Each number is 50 + 15 x the weight over the matrix's rms, rounded and kept within 0 to 99. Layers, rows and columns count from 0.

# layer 5 MLP up, 640x160, rms 0.0847, rows 624-639, columns 0-159
63 58 79 11 36 39 34 49 28 43 18 40 57 62 54 58 39 63 60 48 63 30 54 19 70 40 53 45 44 50 61 38 55 49 66 51 35 69 27 15 49 37 60 58 25 21 26 19 62 33 36 31 42 62 56 64 47 43 16 37 35 64 39 54 28 56 28 56 45 38 38 66 47 56 41 49 53 99 36 44 59 35 54 68 57 24 58 23 66 60 85 69 67 64 22 58 72 47 44 67 45 64 51 64 74 21 36 42 69 47 48 50 70 58 61 45 34 36 58 53 63 68 77 36 39 38 37 67 79 59 66 34 40 55 64 63 53 38 49 31 48 72 60 42 35 80 19 46 33 54 79 21 44 32 58 46 16 34 59 49
54 36 56 58 33 64 68 49 49 29 32 54 48 60 65 27 47 60 63 53 50 36 66 52 44 50 43 35 21 54 81 75 67 32 50 22 47 58 34 50 45 61 47 23 72 50 32 67 37 58 41 66 44 20 66 48 44 34 74 54 32 34 62 77 44 49 64 78 43 49 32 47 45 77 24 81 37 32 70 45 25 38 69 41 47 43 73 53 45 52 41 33 45 53 49 68 28 54 54 68 59 77 44 35 37 39 49 52 44 69 44 57 72 48 36 45 44 51 31 37 65 47 70 41 38 52 72 69 48 49 82 49 71 47 63 39 75 10 48 68 64 46 60 65 42 59 58 47 40 42 52 36 52 60 59 61 41 54 61 63
32 49 77 56 74 44 41 34 36 43 67 54 46 47 52 45 40 22 59 52 36 58 15 67 33 35 50 70 47 69 52 33 57 43 60 56 36 24 41 45 48 53 46 47 68 52 44 36 61 45 60 64 28 90 55 52 49 62 43 29 60 61 38 38 46 65 44 42 56 40 56 50 40 60 25 61 66 36 56 66 61 64 56 65 62 50 22 24 44 65 66 70 22 60 57 63 55 64 63 47 47 48 45 23 64 76 47 40 47 50 42 40 53 37 56 25 75 43 49 58 57 25 38 66 28 53 56 60 56 66 49 43 13 53 19 48 58 58 30 55 64 29 64 41 65 68 55 23 44 39 62 14 77 21 51 53 67 31 60 40
31 57 84 58 52 67 51 44 69 47 38 67 39 69 62 28 58 50 67 33 88 34 46 48 59 52 51 72 70 47 53 51 62 64 67 75 70 76 39 29 44 44 71 66 38 65 36 49 63 51 63 41 36 60 62 81 70 83 84 35 83 44 49 51 27 30 39 58 32 25 48 54 54 54 34 53 30 64 57 60 52 50 41 67 66 29 61 54 70 67 61 36 46 41 70 69 26 55 67 65 56 54 67 35 58 48 54 09 51 46 48 17 59 05 31 38 50 50 75 55 60 39 58 24 27 92 66 44 29 71 59 57 41 50 30 73 40 60 36 58 62 49 33 51 33 53 57 60 19 51 82 18 59 58 29 35 53 68 29 42
47 65 36 64 67 60 38 26 28 27 30 39 68 72 40 63 64 52 76 45 43 41 28 38 41 34 69 43 41 39 34 45 42 55 43 57 33 42 75 50 23 37 53 44 31 33 42 21 36 30 72 40 52 84 47 47 47 61 51 41 76 53 49 51 59 36 24 65 54 50 55 66 21 36 57 41 68 46 64 52 12 64 39 46 66 17 49 36 50 66 26 51 47 34 65 45 46 44 62 37 60 53 34 42 59 71 30 47 44 57 54 54 70 71 84 35 04 43 50 26 36 41 30 36 82 68 30 58 37 58 42 35 66 50 54 52 63 25 67 33 20 28 36 60 41 31 53 38 54 52 46 66 47 72 69 57 45 52 54 33
54 57 68 61 66 44 63 57 52 33 37 43 54 74 59 51 31 41 57 51 34 51 55 56 60 67 89 67 50 46 47 65 90 53 76 52 17 60 46 42 37 77 52 72 60 27 39 51 58 39 45 44 52 39 54 74 46 23 63 46 76 55 74 44 48 66 43 59 46 42 41 31 47 52 61 74 56 37 39 25 44 61 51 53 52 30 46 19 53 64 42 17 58 15 51 52 64 57 49 22 57 39 37 58 53 65 72 37 35 44 52 41 45 34 40 50 61 57 50 59 27 60 68 52 68 63 57 62 40 70 61 43 31 27 38 30 58 24 39 11 24 50 52 75 60 71 47 52 24 31 73 74 45 33 46 52 45 62 54 50
56 50 41 52 37 44 81 57 32 49 39 62 63 57 55 45 52 62 52 49 35 41 57 79 38 27 48 46 55 79 45 61 81 50 42 78 46 85 52 47 45 68 48 38 51 30 68 47 45 30 58 55 25 47 68 39 42 26 42 26 63 50 53 69 24 21 53 49 48 17 53 44 26 32 27 45 42 50 53 39 73 55 43 17 66 63 24 46 51 54 43 36 43 39 48 60 65 56 40 52 70 30 51 72 66 53 49 55 22 24 51 63 35 48 31 36 35 36 46 48 75 40 47 60 35 43 59 55 42 53 56 53 40 66 55 27 53 59 51 48 30 73 44 68 53 13 05 32 38 64 48 54 26 56 60 48 55 31 19 30
39 60 52 61 39 39 68 41 52 42 55 25 39 48 37 38 48 46 75 56 37 49 65 85 47 43 78 50 45 70 54 70 49 50 63 42 42 40 43 58 49 56 57 54 35 44 53 53 37 37 62 99 48 43 55 86 38 47 57 56 24 52 70 43 37 35 63 53 70 53 47 46 43 44 56 79 48 70 44 46 28 56 63 47 61 34 67 47 60 50 50 55 52 47 38 65 24 60 54 30 68 63 49 54 52 50 41 57 56 71 47 56 67 48 62 29 46 61 66 86 55 59 64 43 53 71 45 99 99 69 33 24 32 47 53 52 83 34 58 36 42 49 38 59 64 45 55 37 51 24 61 53 38 61 77 72 47 64 44 36
54 15 65 47 38 70 49 57 34 68 35 66 38 80 66 49 26 40 66 45 56 42 21 50 48 57 49 38 55 44 54 79 72 40 51 60 42 66 51 40 57 75 50 36 49 67 22 22 40 72 56 39 41 58 33 65 58 49 70 63 80 08 42 29 40 49 53 61 46 50 47 38 47 37 62 46 56 85 59 60 59 35 56 52 55 38 54 52 42 66 55 11 56 44 33 61 72 39 52 53 73 37 43 63 41 72 50 47 69 62 59 29 39 42 28 38 42 61 54 58 68 52 70 66 36 51 31 45 40 73 65 32 57 46 74 63 62 84 29 48 47 58 55 21 52 44 34 57 46 51 63 80 61 70 59 52 25 53 42 41
52 36 63 51 51 50 62 75 62 42 30 68 59 40 48 67 39 80 66 51 68 41 48 83 44 39 53 30 24 80 42 57 50 41 76 39 04 60 39 67 46 45 57 38 29 42 65 51 55 29 30 56 50 53 65 47 37 57 50 44 43 52 44 43 35 76 44 41 44 66 13 29 45 47 40 51 64 55 49 40 45 46 47 59 48 44 65 41 56 75 68 57 58 50 46 28 45 28 40 34 28 52 44 77 59 87 39 56 41 45 57 52 47 49 53 51 68 60 59 40 67 52 79 47 46 31 71 52 51 64 70 25 51 39 46 52 85 53 42 22 54 54 48 58 62 70 53 50 46 28 94 32 50 42 52 28 46 38 20 54
89 42 70 27 56 35 57 44 47 45 48 52 61 61 55 39 49 73 28 30 40 38 62 54 67 62 52 61 04 76 50 51 95 52 79 71 52 38 41 34 59 51 65 85 39 37 44 32 49 33 58 45 54 63 42 55 51 66 55 35 39 92 46 40 82 50 63 47 40 55 48 51 49 28 53 33 60 74 44 47 27 25 64 53 51 17 77 31 43 53 82 49 55 39 57 54 82 49 58 40 50 73 47 49 96 33 39 59 32 68 36 40 69 28 40 14 46 59 60 56 79 36 66 51 48 58 26 38 73 59 45 45 53 34 48 20 63 54 35 59 27 69 47 56 17 55 52 47 23 38 65 44 45 26 64 57 45 60 52 92
36 47 44 64 69 36 48 67 29 56 30 65 45 36 64 40 25 56 60 64 43 65 49 48 43 39 39 44 63 63 69 48 57 22 27 60 65 50 58 19 40 43 82 69 20 49 35 27 60 53 35 46 23 87 74 50 43 24 31 34 50 31 53 48 52 27 63 32 44 42 63 32 48 23 35 79 40 48 31 71 43 70 67 63 53 53 67 95 50 46 68 41 69 57 60 35 76 67 68 45 53 60 40 67 42 35 67 49 52 74 14 83 54 21 40 48 66 38 65 68 45 50 43 38 49 47 82 57 47 60 62 45 51 42 44 45 44 75 59 47 69 62 47 39 56 56 44 43 41 61 61 33 46 52 60 57 14 36 32 38
70 62 50 25 57 40 51 17 37 39 43 78 60 59 27 45 48 45 39 57 35 57 28 47 41 63 26 44 45 71 59 85 62 19 63 88 34 65 27 31 44 86 34 43 41 35 51 41 38 00 38 68 51 70 27 47 49 65 26 43 48 65 63 64 44 58 62 46 21 72 33 45 28 48 77 82 77 48 26 46 21 28 37 33 70 06 46 67 48 66 50 47 41 35 53 46 65 49 35 30 57 69 19 27 54 49 43 23 67 69 51 48 51 59 72 23 50 57 95 86 45 29 49 55 48 73 49 73 82 59 51 24 32 18 45 53 47 77 77 41 23 44 43 49 43 71 50 57 55 54 49 57 34 51 73 68 41 24 52 46
31 51 73 65 56 74 42 35 43 66 66 72 46 38 63 34 58 34 48 61 68 51 35 51 52 57 66 29 35 66 46 40 44 56 82 51 26 42 41 47 48 79 67 46 52 44 48 65 39 61 35 56 58 54 57 52 30 44 43 39 38 33 52 65 55 51 42 63 72 43 62 60 46 53 58 46 55 50 52 59 29 39 47 41 68 58 33 36 67 41 17 50 66 20 48 65 54 69 36 74 46 47 44 62 50 52 42 27 26 52 20 62 45 53 37 34 39 33 74 36 54 70 52 55 37 64 60 43 79 66 57 56 39 55 67 38 45 51 55 64 38 61 65 60 58 36 69 71 29 22 48 56 31 76 62 39 25 56 15 55
69 59 74 73 70 27 57 42 37 34 58 55 74 45 48 47 44 60 53 51 52 27 50 69 39 56 87 33 55 37 29 68 38 26 59 70 12 47 55 33 68 43 66 53 43 57 49 40 55 52 19 58 38 64 51 56 88 54 53 47 46 22 53 40 10 59 39 51 31 45 75 60 90 40 49 75 57 40 61 37 42 49 49 53 50 31 52 55 61 40 52 54 70 22 63 64 26 52 54 49 32 45 69 54 39 41 33 49 61 29 35 48 47 57 68 54 38 13 54 47 70 26 41 34 46 33 44 66 50 57 25 48 61 46 47 34 44 38 63 66 49 27 30 73 50 53 38 60 33 35 57 78 44 46 52 32 29 51 24 66
37 55 47 38 49 52 44 52 41 53 64 46 69 43 44 66 16 56 57 63 38 41 43 45 47 45 44 58 65 53 49 40 64 30 75 61 06 38 51 42 38 56 29 56 53 28 25 39 36 55 65 50 31 63 39 80 93 28 52 53 41 65 43 82 42 55 49 70 28 33 49 35 53 45 65 38 46 72 82 51 28 30 40 48 57 65 36 61 54 48 25 56 82 53 53 39 48 59 43 62 59 54 56 62 27 48 33 28 46 67 42 63 55 66 61 52 39 32 58 30 73 40 42 27 63 36 60 50 44 59 14 73 70 31 45 33 62 44 79 34 73 46 16 50 63 68 53 36 46 51 61 33 47 26 46 41 67 38 42 24
# layer 5 MLP down (transposed), 640x160, rms 0.0711, rows 624-639, columns 0-159
41 64 53 08 64 51 43 60 54 53 64 71 17 60 54 63 41 39 62 63 63 49 26 40 65 49 34 63 57 74 33 39 61 49 40 52 33 23 52 49 31 54 42 67 27 69 53 45 56 42 70 48 39 29 59 47 34 55 58 50 89 41 31 45 45 61 50 64 50 46 29 42 50 51 46 64 28 64 44 77 67 46 60 63 20 45 54 77 47 29 20 62 65 57 55 61 43 59 57 47 47 58 38 39 71 43 48 57 43 34 63 51 70 45 57 86 32 32 19 82 39 47 61 41 59 43 17 69 69 68 51 24 72 45 54 55 69 69 40 35 23 35 37 75 61 91 60 32 36 59 50 31 74 56 52 16 56 72 88 67
67 55 44 76 36 51 54 44 49 45 44 47 81 53 36 41 26 57 58 34 38 66 53 45 57 48 61 45 36 60 47 48 64 58 48 69 29 29 37 56 55 52 50 33 30 47 64 64 50 53 44 54 57 69 52 52 59 79 50 65 62 30 39 60 42 46 66 20 70 45 75 57 61 55 40 59 30 32 44 27 52 71 75 69 61 55 58 26 47 44 27 37 24 52 25 72 42 76 63 56 48 30 52 44 46 41 62 66 40 41 39 32 82 48 56 70 61 72 23 63 46 64 39 64 74 72 49 58 51 28 57 52 66 36 33 48 42 68 49 42 70 53 92 57 73 50 58 35 27 47 71 50 48 56 42 56 49 67 67 56
23 38 51 48 41 65 45 45 35 21 48 53 31 83 80 60 39 48 61 66 70 46 32 44 46 26 41 33 60 45 49 42 53 61 49 62 52 63 70 49 62 66 58 17 55 62 45 35 51 41 69 53 40 48 59 63 56 67 43 21 59 52 58 35 45 60 49 53 47 45 43 44 72 71 23 58 63 60 17 41 57 57 43 31 60 63 37 38 47 51 35 55 43 43 60 57 24 48 38 39 47 33 52 76 51 66 46 21 30 67 63 74 38 48 27 64 51 60 47 54 67 30 34 41 39 45 59 28 49 63 52 59 53 66 43 37 77 49 56 49 67 57 40 49 41 37 87 77 80 33 74 50 62 28 49 40 47 61 30 43
29 74 53 49 47 30 57 49 38 55 33 49 45 24 35 46 53 62 43 67 28 41 66 49 50 46 39 55 50 45 42 64 29 48 49 52 65 67 52 62 58 39 54 65 34 37 72 56 49 74 50 80 29 69 56 48 65 37 61 48 53 88 66 44 65 49 37 38 28 37 69 70 77 48 52 50 34 48 45 58 51 59 43 42 62 46 66 08 62 37 58 39 55 83 73 58 56 74 56 55 52 52 60 48 57 48 49 46 62 35 63 41 48 63 53 43 32 66 38 58 41 29 55 42 46 42 29 17 69 59 38 37 45 75 52 47 48 63 84 51 43 36 23 27 66 41 41 46 44 59 45 49 50 45 20 41 40 33 68 27
20 60 69 76 75 57 68 48 66 65 31 26 35 50 39 57 53 51 46 20 61 57 49 63 13 61 48 57 39 63 52 20 53 64 74 52 36 66 67 40 32 51 53 22 54 09 26 34 60 67 63 44 65 76 32 47 25 45 59 36 31 74 33 49 27 26 80 56 39 52 42 56 56 55 24 53 39 29 53 32 56 49 31 35 76 62 58 67 31 51 66 37 62 52 59 58 64 79 72 54 55 48 47 44 46 72 35 51 48 45 31 45 61 36 45 28 42 56 26 37 48 43 51 48 57 40 14 42 45 50 49 49 51 41 73 52 65 58 62 41 48 34 66 53 43 31 39 35 81 40 45 60 55 43 35 37 56 44 58 57
34 57 32 29 59 35 53 36 41 46 58 61 43 45 57 59 40 46 66 33 39 34 62 62 47 43 62 54 22 55 57 56 46 48 44 32 74 40 40 41 59 39 53 25 64 38 46 53 46 59 56 55 49 59 64 53 43 42 63 75 43 56 47 42 49 48 60 50 62 51 54 66 29 37 55 54 34 43 39 54 32 42 77 65 46 44 23 39 60 72 59 36 46 43 53 40 58 42 72 39 37 50 44 33 64 20 40 41 60 65 34 37 56 57 60 33 40 52 73 76 57 34 64 62 54 58 52 71 80 57 51 39 38 58 42 52 52 58 42 64 50 70 00 50 57 68 37 27 69 54 50 42 61 46 58 50 59 43 35 37
45 53 62 52 17 48 48 52 57 69 58 37 42 43 44 69 58 64 70 46 74 67 50 25 63 39 45 36 35 52 28 76 54 63 29 46 39 69 27 29 64 59 49 40 55 29 41 76 37 58 41 41 51 74 36 62 58 49 75 81 57 62 52 58 48 46 55 29 34 33 63 54 42 18 55 46 34 33 35 40 85 45 46 53 45 41 34 41 58 70 79 45 57 43 40 38 61 30 46 52 72 46 72 56 66 42 49 55 49 53 46 34 24 41 54 38 37 40 47 43 78 38 50 57 62 47 71 82 47 38 46 46 68 88 35 42 63 30 25 59 46 43 25 65 63 68 60 22 50 60 78 51 57 41 22 46 56 59 49 40
66 36 54 55 58 72 31 65 63 58 24 59 59 56 45 45 64 33 66 41 75 51 46 41 69 51 22 37 61 39 60 38 65 56 30 46 70 55 20 71 49 66 27 46 47 14 42 57 64 32 43 31 50 73 59 37 48 55 41 36 67 67 39 31 51 40 51 56 21 55 78 23 50 80 68 45 58 50 56 55 55 36 61 45 54 47 42 60 22 60 43 29 15 70 50 19 61 49 59 38 38 24 23 57 54 45 47 27 63 64 51 75 49 45 42 26 36 47 28 21 59 54 38 71 50 53 63 33 40 30 34 39 52 26 48 65 50 50 54 69 66 42 66 41 37 53 54 49 33 46 57 64 44 69 40 42 56 54 53 73
57 67 42 31 87 39 49 46 66 39 40 57 32 18 62 60 34 64 33 51 40 59 44 50 45 73 74 61 74 66 50 55 35 58 50 63 27 66 55 55 75 56 40 54 35 29 33 61 50 27 67 56 58 55 48 61 40 57 50 61 27 66 40 55 51 53 61 51 58 48 46 68 40 37 51 62 54 55 77 50 25 68 47 21 57 40 73 59 72 46 50 35 41 51 39 58 61 35 65 57 59 49 49 54 36 62 45 47 57 43 81 67 75 36 24 40 25 48 48 50 44 40 58 42 64 53 40 72 65 10 88 47 66 52 57 45 34 56 36 50 40 55 19 22 63 63 68 74 62 61 56 47 65 44 21 46 45 40 59 67
59 78 44 23 63 33 48 65 48 34 64 57 88 67 59 35 58 34 59 34 49 44 44 44 57 44 40 49 62 64 47 63 94 44 81 63 73 53 52 48 55 69 71 50 51 46 70 49 55 56 38 74 17 30 57 45 46 56 64 55 45 41 51 53 52 57 48 25 58 50 38 39 53 52 42 64 44 54 37 65 33 45 79 35 18 49 47 35 48 51 54 52 57 32 55 39 42 50 78 66 72 40 43 49 59 25 67 42 44 55 43 48 40 50 56 36 47 44 44 53 64 40 55 49 39 56 52 63 68 51 26 56 50 16 31 69 52 41 49 44 36 60 09 54 45 35 55 49 36 51 63 71 61 47 45 32 46 62 79 75
47 62 28 12 85 59 51 53 52 52 64 33 42 63 46 60 52 62 47 27 57 36 72 59 69 61 60 62 63 61 42 69 69 52 43 29 58 54 12 50 70 50 49 60 26 65 29 50 58 54 69 51 48 43 26 63 45 68 72 62 44 57 26 38 45 51 41 34 57 40 64 58 64 35 65 70 58 42 54 53 52 47 48 65 83 50 46 51 39 71 38 61 52 58 50 38 60 13 45 39 51 50 53 40 27 42 48 45 53 27 38 44 61 76 65 55 26 45 71 59 46 41 57 51 55 46 59 78 41 46 84 22 60 64 51 54 30 49 17 46 38 51 00 55 71 33 68 61 49 59 55 64 54 71 49 35 53 64 42 64
48 53 51 54 30 58 68 24 34 57 25 31 46 42 57 63 49 36 58 30 31 45 40 44 57 47 72 50 46 43 61 32 80 33 30 31 65 46 51 57 99 45 74 49 66 47 54 65 73 50 38 50 42 44 42 48 54 36 55 55 36 45 47 39 41 63 72 40 53 41 30 41 42 49 55 61 42 72 58 37 36 61 45 78 37 53 75 31 57 47 48 36 68 45 61 42 32 68 72 23 43 59 54 51 47 20 59 44 56 79 39 55 40 32 56 49 51 52 64 78 50 41 59 49 46 53 49 54 35 48 49 46 69 47 38 54 10 60 71 39 35 69 00 42 46 52 39 34 38 20 34 84 37 49 53 48 34 49 16 46
29 42 67 13 74 71 30 26 89 52 37 45 17 52 52 36 71 65 36 28 45 87 35 52 99 55 56 26 44 29 78 36 61 66 43 54 46 41 33 62 56 46 11 18 19 70 62 36 38 22 56 20 53 39 48 29 35 83 01 24 32 92 24 59 62 61 41 59 57 12 19 22 38 49 39 00 60 52 45 24 49 62 35 38 24 34 00 62 13 24 67 36 07 52 50 39 62 51 17 35 63 48 41 99 34 54 63 18 39 47 59 71 42 69 35 48 59 66 56 33 74 85 45 31 40 41 59 44 55 60 42 30 00 50 61 68 32 72 25 60 44 34 42 34 34 69 52 55 01 73 52 76 32 08 32 60 57 51 41 20
43 37 35 54 18 53 50 32 42 92 45 67 43 59 35 22 61 36 54 47 43 56 61 47 36 75 43 54 35 32 30 65 49 50 45 49 66 62 39 68 50 66 70 42 45 33 63 71 64 61 30 50 58 84 63 20 48 42 59 44 72 42 65 48 55 38 48 27 44 65 56 39 46 58 77 64 48 64 64 43 30 58 74 57 45 64 75 43 39 44 48 50 40 72 64 33 48 61 52 40 77 41 75 55 59 49 56 53 75 73 65 48 49 70 57 56 27 47 52 40 51 43 42 64 58 63 27 75 36 38 63 40 70 86 40 46 53 48 27 56 55 58 04 54 59 54 25 66 57 55 33 77 56 44 68 53 31 48 41 56
37 85 55 48 65 53 54 39 59 35 42 49 58 56 50 41 65 63 25 40 47 27 52 62 39 70 60 39 66 58 47 61 40 62 36 62 32 44 48 42 52 40 48 33 35 52 26 48 72 29 67 51 76 48 50 33 38 59 47 50 48 59 63 58 63 65 90 54 54 70 34 30 32 24 31 32 47 60 41 51 40 39 36 81 50 42 58 55 53 58 57 47 36 48 35 46 57 70 58 52 33 67 53 44 69 50 55 50 32 33 58 47 31 67 68 68 61 60 49 36 48 55 23 68 33 74 65 37 45 66 40 47 53 79 63 77 44 39 55 51 51 59 47 45 58 70 13 49 51 66 35 46 50 41 39 68 79 56 43 61
51 44 40 45 56 48 48 39 39 56 43 34 48 43 37 28 66 48 19 46 58 58 50 33 72 62 70 34 52 65 27 37 62 65 47 83 26 51 59 37 60 25 48 53 58 38 53 43 34 61 50 34 56 47 44 70 50 54 53 55 49 35 57 62 73 37 68 58 56 50 55 73 49 62 57 40 39 39 74 41 38 56 44 49 27 46 38 47 45 52 77 21 45 70 55 68 35 19 34 43 58 43 50 26 44 34 66 54 52 41 54 53 48 35 65 29 50 66 44 60 43 46 43 30 61 64 45 50 69 46 54 51 48 16 39 60 73 51 75 39 34 57 05 71 34 52 02 28 34 61 19 54 47 53 50 23 65 31 70 49